Part of a small language model's weights: a variant of Muon for these matrices.
Each number is 50 + 12 x the weight over its row's rms, rounded and kept within 0 to 99. Layers, rows and columns count from 0. The size before them is the row's rms in percent of the matrix's.

# up: layer 5 MLP up, 640x160, rms 0.0609, rows 23-60, columns 80-119
# down: layer 5 MLP down (transposed), 640x160, rms 0.0609, rows 23-60, columns 80-119
up23 115:63 53 24 54 61 33 55 25 42 41 64 67 56 37 71 52 49 54 53 27 62 52 60 61 76 29 53 43 62 72 47 52 58 52 64 42 53 56 40 35
down23 115:68 37 41 56 35 66 46 70 32 51 36 57 56 45 29 51 56 54 39 41 46 51 57 58 48 40 65 61 55 42 39 58 49 65 53 61 48 41 46 54
up24 094:69 50 39 45 43 38 44 34 66 37 47 42 49 54 54 54 52 45 38 10 67 52 46 35 70 46 56 48 35 54 58 47 62 58 32 42 58 50 34 44
down24 086:47 50 21 51 32 49 42 42 40 45 36 46 52 73 42 51 52 47 69 57 47 43 53 49 67 32 37 57 32 50 44 49 52 55 67 38 36 49 49 77
up25 083:54 47 40 59 40 54 46 58 54 57 47 54 56 51 41 84 56 41 41 39 30 60 65 64 52 49 41 69 37 75 45 62 41 75 79 27 56 55 52 54
down25 084:46 40 38 46 52 40 48 34 51 37 34 52 45 60 43 25 45 65 42 61 39 50 45 30 33 36 56 29 51 40 47 49 68 34 32 56 59 45 57 50
up26 089:56 55 56 30 46 62 50 68 55 53 50 66 61 54 35 53 61 48 30 48 54 71 50 61 74 49 62 47 31 55 52 49 46 65 52 41 58 44 48 51
down26 087:56 34 66 60 66 53 26 55 42 53 79 39 52 35 57 76 26 62 53 21 61 47 50 29 64 31 48 52 60 49 57 59 48 58 55 64 66 37 35 39
up27 103:36 40 65 36 54 62 36 51 46 59 70 34 28 40 44 37 39 47 37 50 66 63 59 35 31 41 65 76 58 42 44 44 39 38 54 56 24 48 52 40
down27 103:38 63 24 55 52 45 60 46 46 60 41 48 65 58 51 45 64 49 57 58 45 40 39 64 45 48 33 38 52 84 58 35 60 55 42 37 68 29 16 60
up28 096:39 63 72 43 62 31 22 56 58 34 42 45 48 36 48 56 29 44 54 49 46 45 43 56 44 47 38 59 54 57 37 79 38 67 41 54 48 61 41 31
down28 091:62 42 29 51 55 50 36 66 29 80 45 62 40 56 57 46 48 52 53 74 70 37 45 54 79 39 42 44 26 47 61 46 63 48 47 50 49 28 65 69
up29 086:56 41 43 48 63 60 52 21 69 60 45 50 50 39 65 38 37 47 38 50 68 33 62 57 26 42 47 56 70 54 51 44 68 84 65 48 41 30 52 48
down29 079:42 50 34 34 46 43 54 61 55 49 52 55 40 67 52 63 58 41 58 69 56 81 52 49 69 38 45 29 47 47 60 58 42 55 40 67 68 50 68 59
up30 097:33 32 78 48 51 74 52 50 62 68 38 35 45 39 45 55 34 43 35 42 53 57 50 49 29 39 42 46 76 61 47 50 45 22 52 84 61 70 56 52
down30 097:55 54 31 58 57 21 68 45 20 58 60 49 56 61 30 27 58 60 56 45 53 56 43 54 43 60 43 44 61 46 46 36 43 61 62 45 28 54 41 43
up31 113:41 58 70 62 46 43 72 46 39 42 47 60 43 50 45 79 44 34 43 44 59 41 45 45 38 49 47 53 56 38 41 39 32 59 46 75 48 40 59 36
down31 115:49 48 54 83 61 51 46 44 45 50 35 51 59 60 50 54 67 30 41 57 34 46 57 64 40 40 48 38 44 56 44 36 53 56 30 57 71 57 48 66
up32 102:38 54 58 47 39 45 41 64 52 59 53 60 46 45 55 47 37 39 57 33 35 75 38 53 64 49 56 53 52 62 38 63 48 77 66 50 79 37 57 44
down32 093:27 58 60 51 48 55 21 46 63 61 64 71 69 54 36 43 38 63 66 63 49 43 55 39 73 58 34 48 65 60 58 49 45 37 42 52 57 26 72 57
up33 088:39 49 69 35 42 46 51 54 43 40 39 54 40 38 53 65 62 54 44 31 51 57 59 55 60 29 51 48 57 33 50 67 48 69 61 25 48 64 44 43
down33 092:28 52 52 43 63 53 61 49 45 38 47 58 62 68 71 29 52 65 51 62 58 57 56 53 43 47 41 51 63 59 48 53 42 35 30 51 31 58 46 30
up34 087:52 50 59 12 48 45 39 26 55 53 32 65 53 68 29 46 48 58 30 56 44 53 51 29 39 52 57 62 48 50 48 32 73 52 39 59 60 50 54 50
down34 086:42 49 70 55 40 43 49 41 64 50 63 60 34 66 54 49 50 37 59 52 52 57 37 49 74 33 64 29 41 70 59 47 44 38 71 37 55 33 57 36
up35 118:55 64 52 40 43 46 60 47 36 48 36 79 43 40 40 59 61 61 39 52 24 58 67 63 49 40 59 44 61 47 21 63 36 61 60 31 31 38 44 48
down35 123:33 61 31 46 65 29 46 54 53 35 43 54 55 52 51 41 50 47 41 59 60 64 38 53 53 61 50 51 43 49 69 69 52 51 45 77 44 49 58 41
up36 111:52 37 72 62 37 61 71 41 64 73 57 50 51 44 47 44 75 38 39 41 57 59 67 59 41 61 74 66 43 74 64 48 50 50 50 47 40 61 52 47
down36 103:54 56 46 35 45 50 39 48 48 52 48 48 50 35 63 40 57 57 47 46 45 49 37 47 59 36 57 65 40 62 52 64 47 50 21 69 41 50 62 67
up37 075:58 59 68 40 62 40 61 74 34 48 29 42 77 62 46 71 34 61 55 39 60 70 53 52 46 65 45 54 63 68 41 42 23 39 51 53 19 60 57 27
down37 082:57 55 39 30 55 60 58 45 40 71 39 57 42 42 39 35 73 50 43 77 57 63 46 42 23 52 53 50 54 55 46 54 61 46 43 45 67 39 51 38
up38 080:61 62 38 46 46 48 39 35 52 50 65 51 38 58 69 53 50 50 47 40 29 55 62 72 57 47 73 32 35 62 52 69 50 67 59 52 44 60 38 41
down38 103:50 32 22 69 61 48 53 46 48 25 47 36 49 41 45 38 54 48 62 55 61 60 35 46 50 50 40 63 65 49 62 45 63 54 36 37 63 33 41 70
up39 104:65 55 63 37 56 56 55 28 53 38 51 48 53 52 64 33 35 65 50 40 51 59 40 41 44 60 84 52 38 35 46 42 46 57 48 47 36 60 47 49
down39 107:59 50 51 55 38 36 47 72 53 27 50 45 41 45 43 44 46 53 64 48 46 35 53 53 25 49 55 64 64 41 82 47 34 56 57 44 69 21 51 54
up40 106:40 28 56 52 61 62 47 47 34 51 58 46 44 50 56 65 50 49 91 70 66 66 56 58 68 55 55 40 59 47 45 52 37 69 48 46 58 61 39 38
down40 102:51 49 55 61 42 53 45 50 58 46 73 57 46 51 44 67 57 53 54 37 29 51 28 53 64 45 71 47 55 31 30 48 48 62 35 45 54 33 59 45
up41 103:51 49 64 49 43 35 45 40 35 50 45 74 60 19 58 58 50 42 59 41 68 55 41 50 68 37 57 41 68 51 54 58 47 46 73 35 31 60 49 37
down41 105:55 62 50 59 65 53 54 47 71 63 61 64 60 53 36 27 55 49 29 51 30 54 64 59 48 40 62 57 51 37 68 39 68 54 34 20 45 40 46 62
up42 098:68 39 58 61 55 53 34 46 47 41 55 28 39 52 58 44 48 41 57 44 38 47 60 55 57 63 37 43 42 63 72 55 46 52 50 58 46 54 70 45
down42 089:54 45 47 42 24 40 62 58 62 43 46 52 49 55 52 75 33 37 64 40 42 72 34 45 49 38 65 46 49 61 53 56 50 51 30 58 37 41 56 65
up43 115:52 36 46 50 51 41 78 41 54 57 55 58 51 42 37 64 52 38 52 58 52 29 73 43 38 34 55 36 53 59 28 52 46 55 65 59 50 49 79 46
down43 113:47 47 56 29 58 48 46 44 74 49 44 55 48 59 37 57 65 36 76 58 54 47 62 50 58 42 61 67 52 76 36 71 52 47 72 62 66 50 51 43
up44 113:62 52 43 43 39 59 44 53 59 38 49 61 54 52 49 30 53 58 36 37 63 48 47 43 50 33 34 61 42 41 37 25 18 59 56 40 31 42 46 72
down44 110:63 46 51 58 69 51 52 54 60 78 69 46 63 54 42 37 58 53 46 62 67 32 51 50 76 50 63 49 53 54 39 54 41 42 34 50 46 59 51 58
up45 084:47 58 52 45 41 59 44 45 38 37 28 40 71 47 45 58 26 53 57 41 26 42 40 38 44 63 56 76 77 48 39 43 56 43 58 55 51 52 75 54
down45 090:54 65 59 23 60 38 49 66 66 54 53 63 48 60 44 42 62 43 56 42 75 53 64 51 58 58 68 61 46 56 27 86 44 68 56 51 50 44 44 40
up46 095:60 63 54 30 50 52 50 51 43 51 42 28 51 82 51 28 62 71 60 40 26 56 36 53 54 46 69 61 46 52 65 38 60 56 60 37 62 47 51 34
down46 092:27 50 69 55 69 39 43 35 40 47 44 85 53 27 58 71 45 37 33 73 53 51 52 62 42 45 37 49 46 69 43 63 60 62 49 53 26 68 41 50
up47 106:30 54 51 53 42 33 50 50 49 26 61 39 46 67 56 53 41 55 71 38 51 59 63 72 64 60 43 49 37 53 52 41 54 34 46 58 41 56 49 33
down47 107:42 27 46 55 55 32 65 35 45 72 48 77 40 67 60 53 47 61 60 40 43 49 32 33 58 49 40 50 27 35 54 48 45 53 63 58 45 51 59 52
up48 103:60 66 62 49 65 36 38 49 41 34 43 56 40 51 69 41 43 53 51 45 59 43 61 26 59 35 54 47 53 65 63 45 87 48 51 58 59 49 58 38
down48 106:69 57 30 64 58 48 54 39 62 56 50 69 47 66 47 48 49 66 59 55 59 76 49 27 66 56 48 46 41 46 49 59 35 48 40 45 40 67 49 43
up49 095:36 66 57 61 49 46 43 58 51 46 48 31 40 59 27 43 44 49 40 60 50 53 64 59 37 47 59 51 59 66 60 58 50 35 45 58 52 79 47 51
down49 102:39 41 37 60 64 48 49 53 28 44 48 38 66 39 66 56 83 42 65 46 64 40 41 52 52 54 40 36 51 52 48 63 49 67 45 57 32 63 46 52
up50 104:38 53 73 57 51 67 51 41 70 53 22 42 48 57 22 48 46 46 36 82 59 32 68 58 50 67 77 63 42 56 52 42 62 45 85 50 55 26 52 54
down50 102:58 47 52 52 29 51 52 45 70 60 46 54 37 50 56 41 63 60 38 56 58 55 29 36 84 60 57 42 42 57 37 46 37 61 40 56 35 51 59 40
up51 090:38 54 46 55 49 50 34 44 62 62 37 53 57 52 49 35 51 55 49 57 59 58 55 36 47 60 37 45 44 74 53 68 55 47 71 35 51 83 40 45
down51 102:59 49 70 68 53 31 54 41 43 51 34 41 56 60 36 49 53 32 55 57 40 45 37 39 34 56 49 37 38 60 69 38 50 30 34 42 73 59 43 53
up52 090:31 34 80 39 65 69 45 59 29 34 67 41 71 46 69 51 34 33 44 44 49 50 46 56 58 43 58 47 65 52 71 46 31 51 55 36 43 35 34 34
down52 085:40 63 48 45 59 42 37 37 60 62 44 67 50 41 48 46 47 56 52 52 52 56 58 45 37 64 48 55 48 28 42 64 67 60 41 40 34 47 65 53
up53 091:33 31 65 38 23 51 43 39 39 39 56 37 36 52 69 31 68 57 31 44 50 57 65 60 33 64 50 43 49 64 75 64 44 49 49 54 36 46 52 46
down53 085:79 28 25 44 53 42 46 38 46 64 59 56 53 62 21 62 42 36 49 44 49 48 43 43 46 45 46 76 45 49 48 51 59 40 27 49 41 42 64 39
up54 009:24 45 35 74 49 62 49 51 44 73 39 63 59 56 27 46 54 73 52 69 69 63 70 58 55 61 53 52 47 69 57 56 50 51 45 42 56 56 70 40
down54 005:58 44 51 47 32 47 74 74 68 40 46 44 74 42 32 60 49 56 63 60 49 35 51 51 49 55 52 42 58 24 57 36 66 53 42 58 40 84 60 47
up55 102:60 47 39 36 38 49 45 43 58 39 49 66 45 58 40 77 56 50 55 67 56 52 50 39 42 39 52 40 73 67 53 44 34 54 52 62 72 53 29 62
down55 100:50 57 62 36 50 47 60 62 39 52 41 47 57 34 63 21 36 64 54 55 33 35 37 50 66 72 50 31 56 27 44 33 36 61 50 63 32 51 61 31
up56 081:50 29 52 45 60 54 61 59 53 30 51 46 57 30 68 33 33 30 61 59 45 70 61 38 46 42 24 54 57 60 44 57 47 58 40 33 55 58 48 58
down56 082:36 65 35 45 53 56 40 74 35 70 60 56 63 44 43 51 80 65 65 25 53 59 46 46 65 55 48 50 44 56 75 57 41 50 48 50 62 36 50 66
up57 089:62 51 47 52 53 47 43 68 48 38 28 81 46 39 45 39 28 25 54 54 38 50 59 55 42 59 46 58 31 56 33 22 36 45 60 42 27 54 46 41
down57 087:29 48 38 64 67 52 50 54 50 53 61 69 52 56 56 53 51 51 52 59 44 49 51 51 36 35 48 51 64 47 56 48 44 74 56 32 50 60 49 45
up58 096:49 45 40 52 39 44 54 41 64 25 33 61 51 32 61 38 43 47 42 54 59 66 65 43 59 51 46 37 63 52 48 58 33 71 64 48 59 74 54 51
down58 098:47 54 38 50 45 70 57 40 53 65 40 52 48 42 37 55 30 55 47 45 54 68 40 74 57 61 47 55 48 57 69 41 43 56 28 50 51 34 56 54
up59 102:52 40 64 58 35 60 41 46 30 53 41 45 62 57 35 35 37 58 60 58 65 29 52 48 48 48 49 66 40 42 32 65 62 29 62 35 68 25 77 46
down59 113:69 49 49 50 60 37 62 65 51 58 64 22 42 50 36 65 28 33 42 42 54 79 61 42 34 42 64 33 32 54 37 39 50 51 53 44 30 50 33 58
up60 109:61 52 38 58 29 35 40 55 61 42 52 66 62 66 45 53 46 56 37 55 66 38 43 65 66 49 41 52 52 67 40 31 13 52 58 57 16 51 61 62
down60 112:40 41 32 52 61 69 45 41 52 70 50 42 66 61 35 58 66 32 63 54 29 27 59 54 42 48 49 74 65 50 69 61 49 66 39 59 53 38 68 59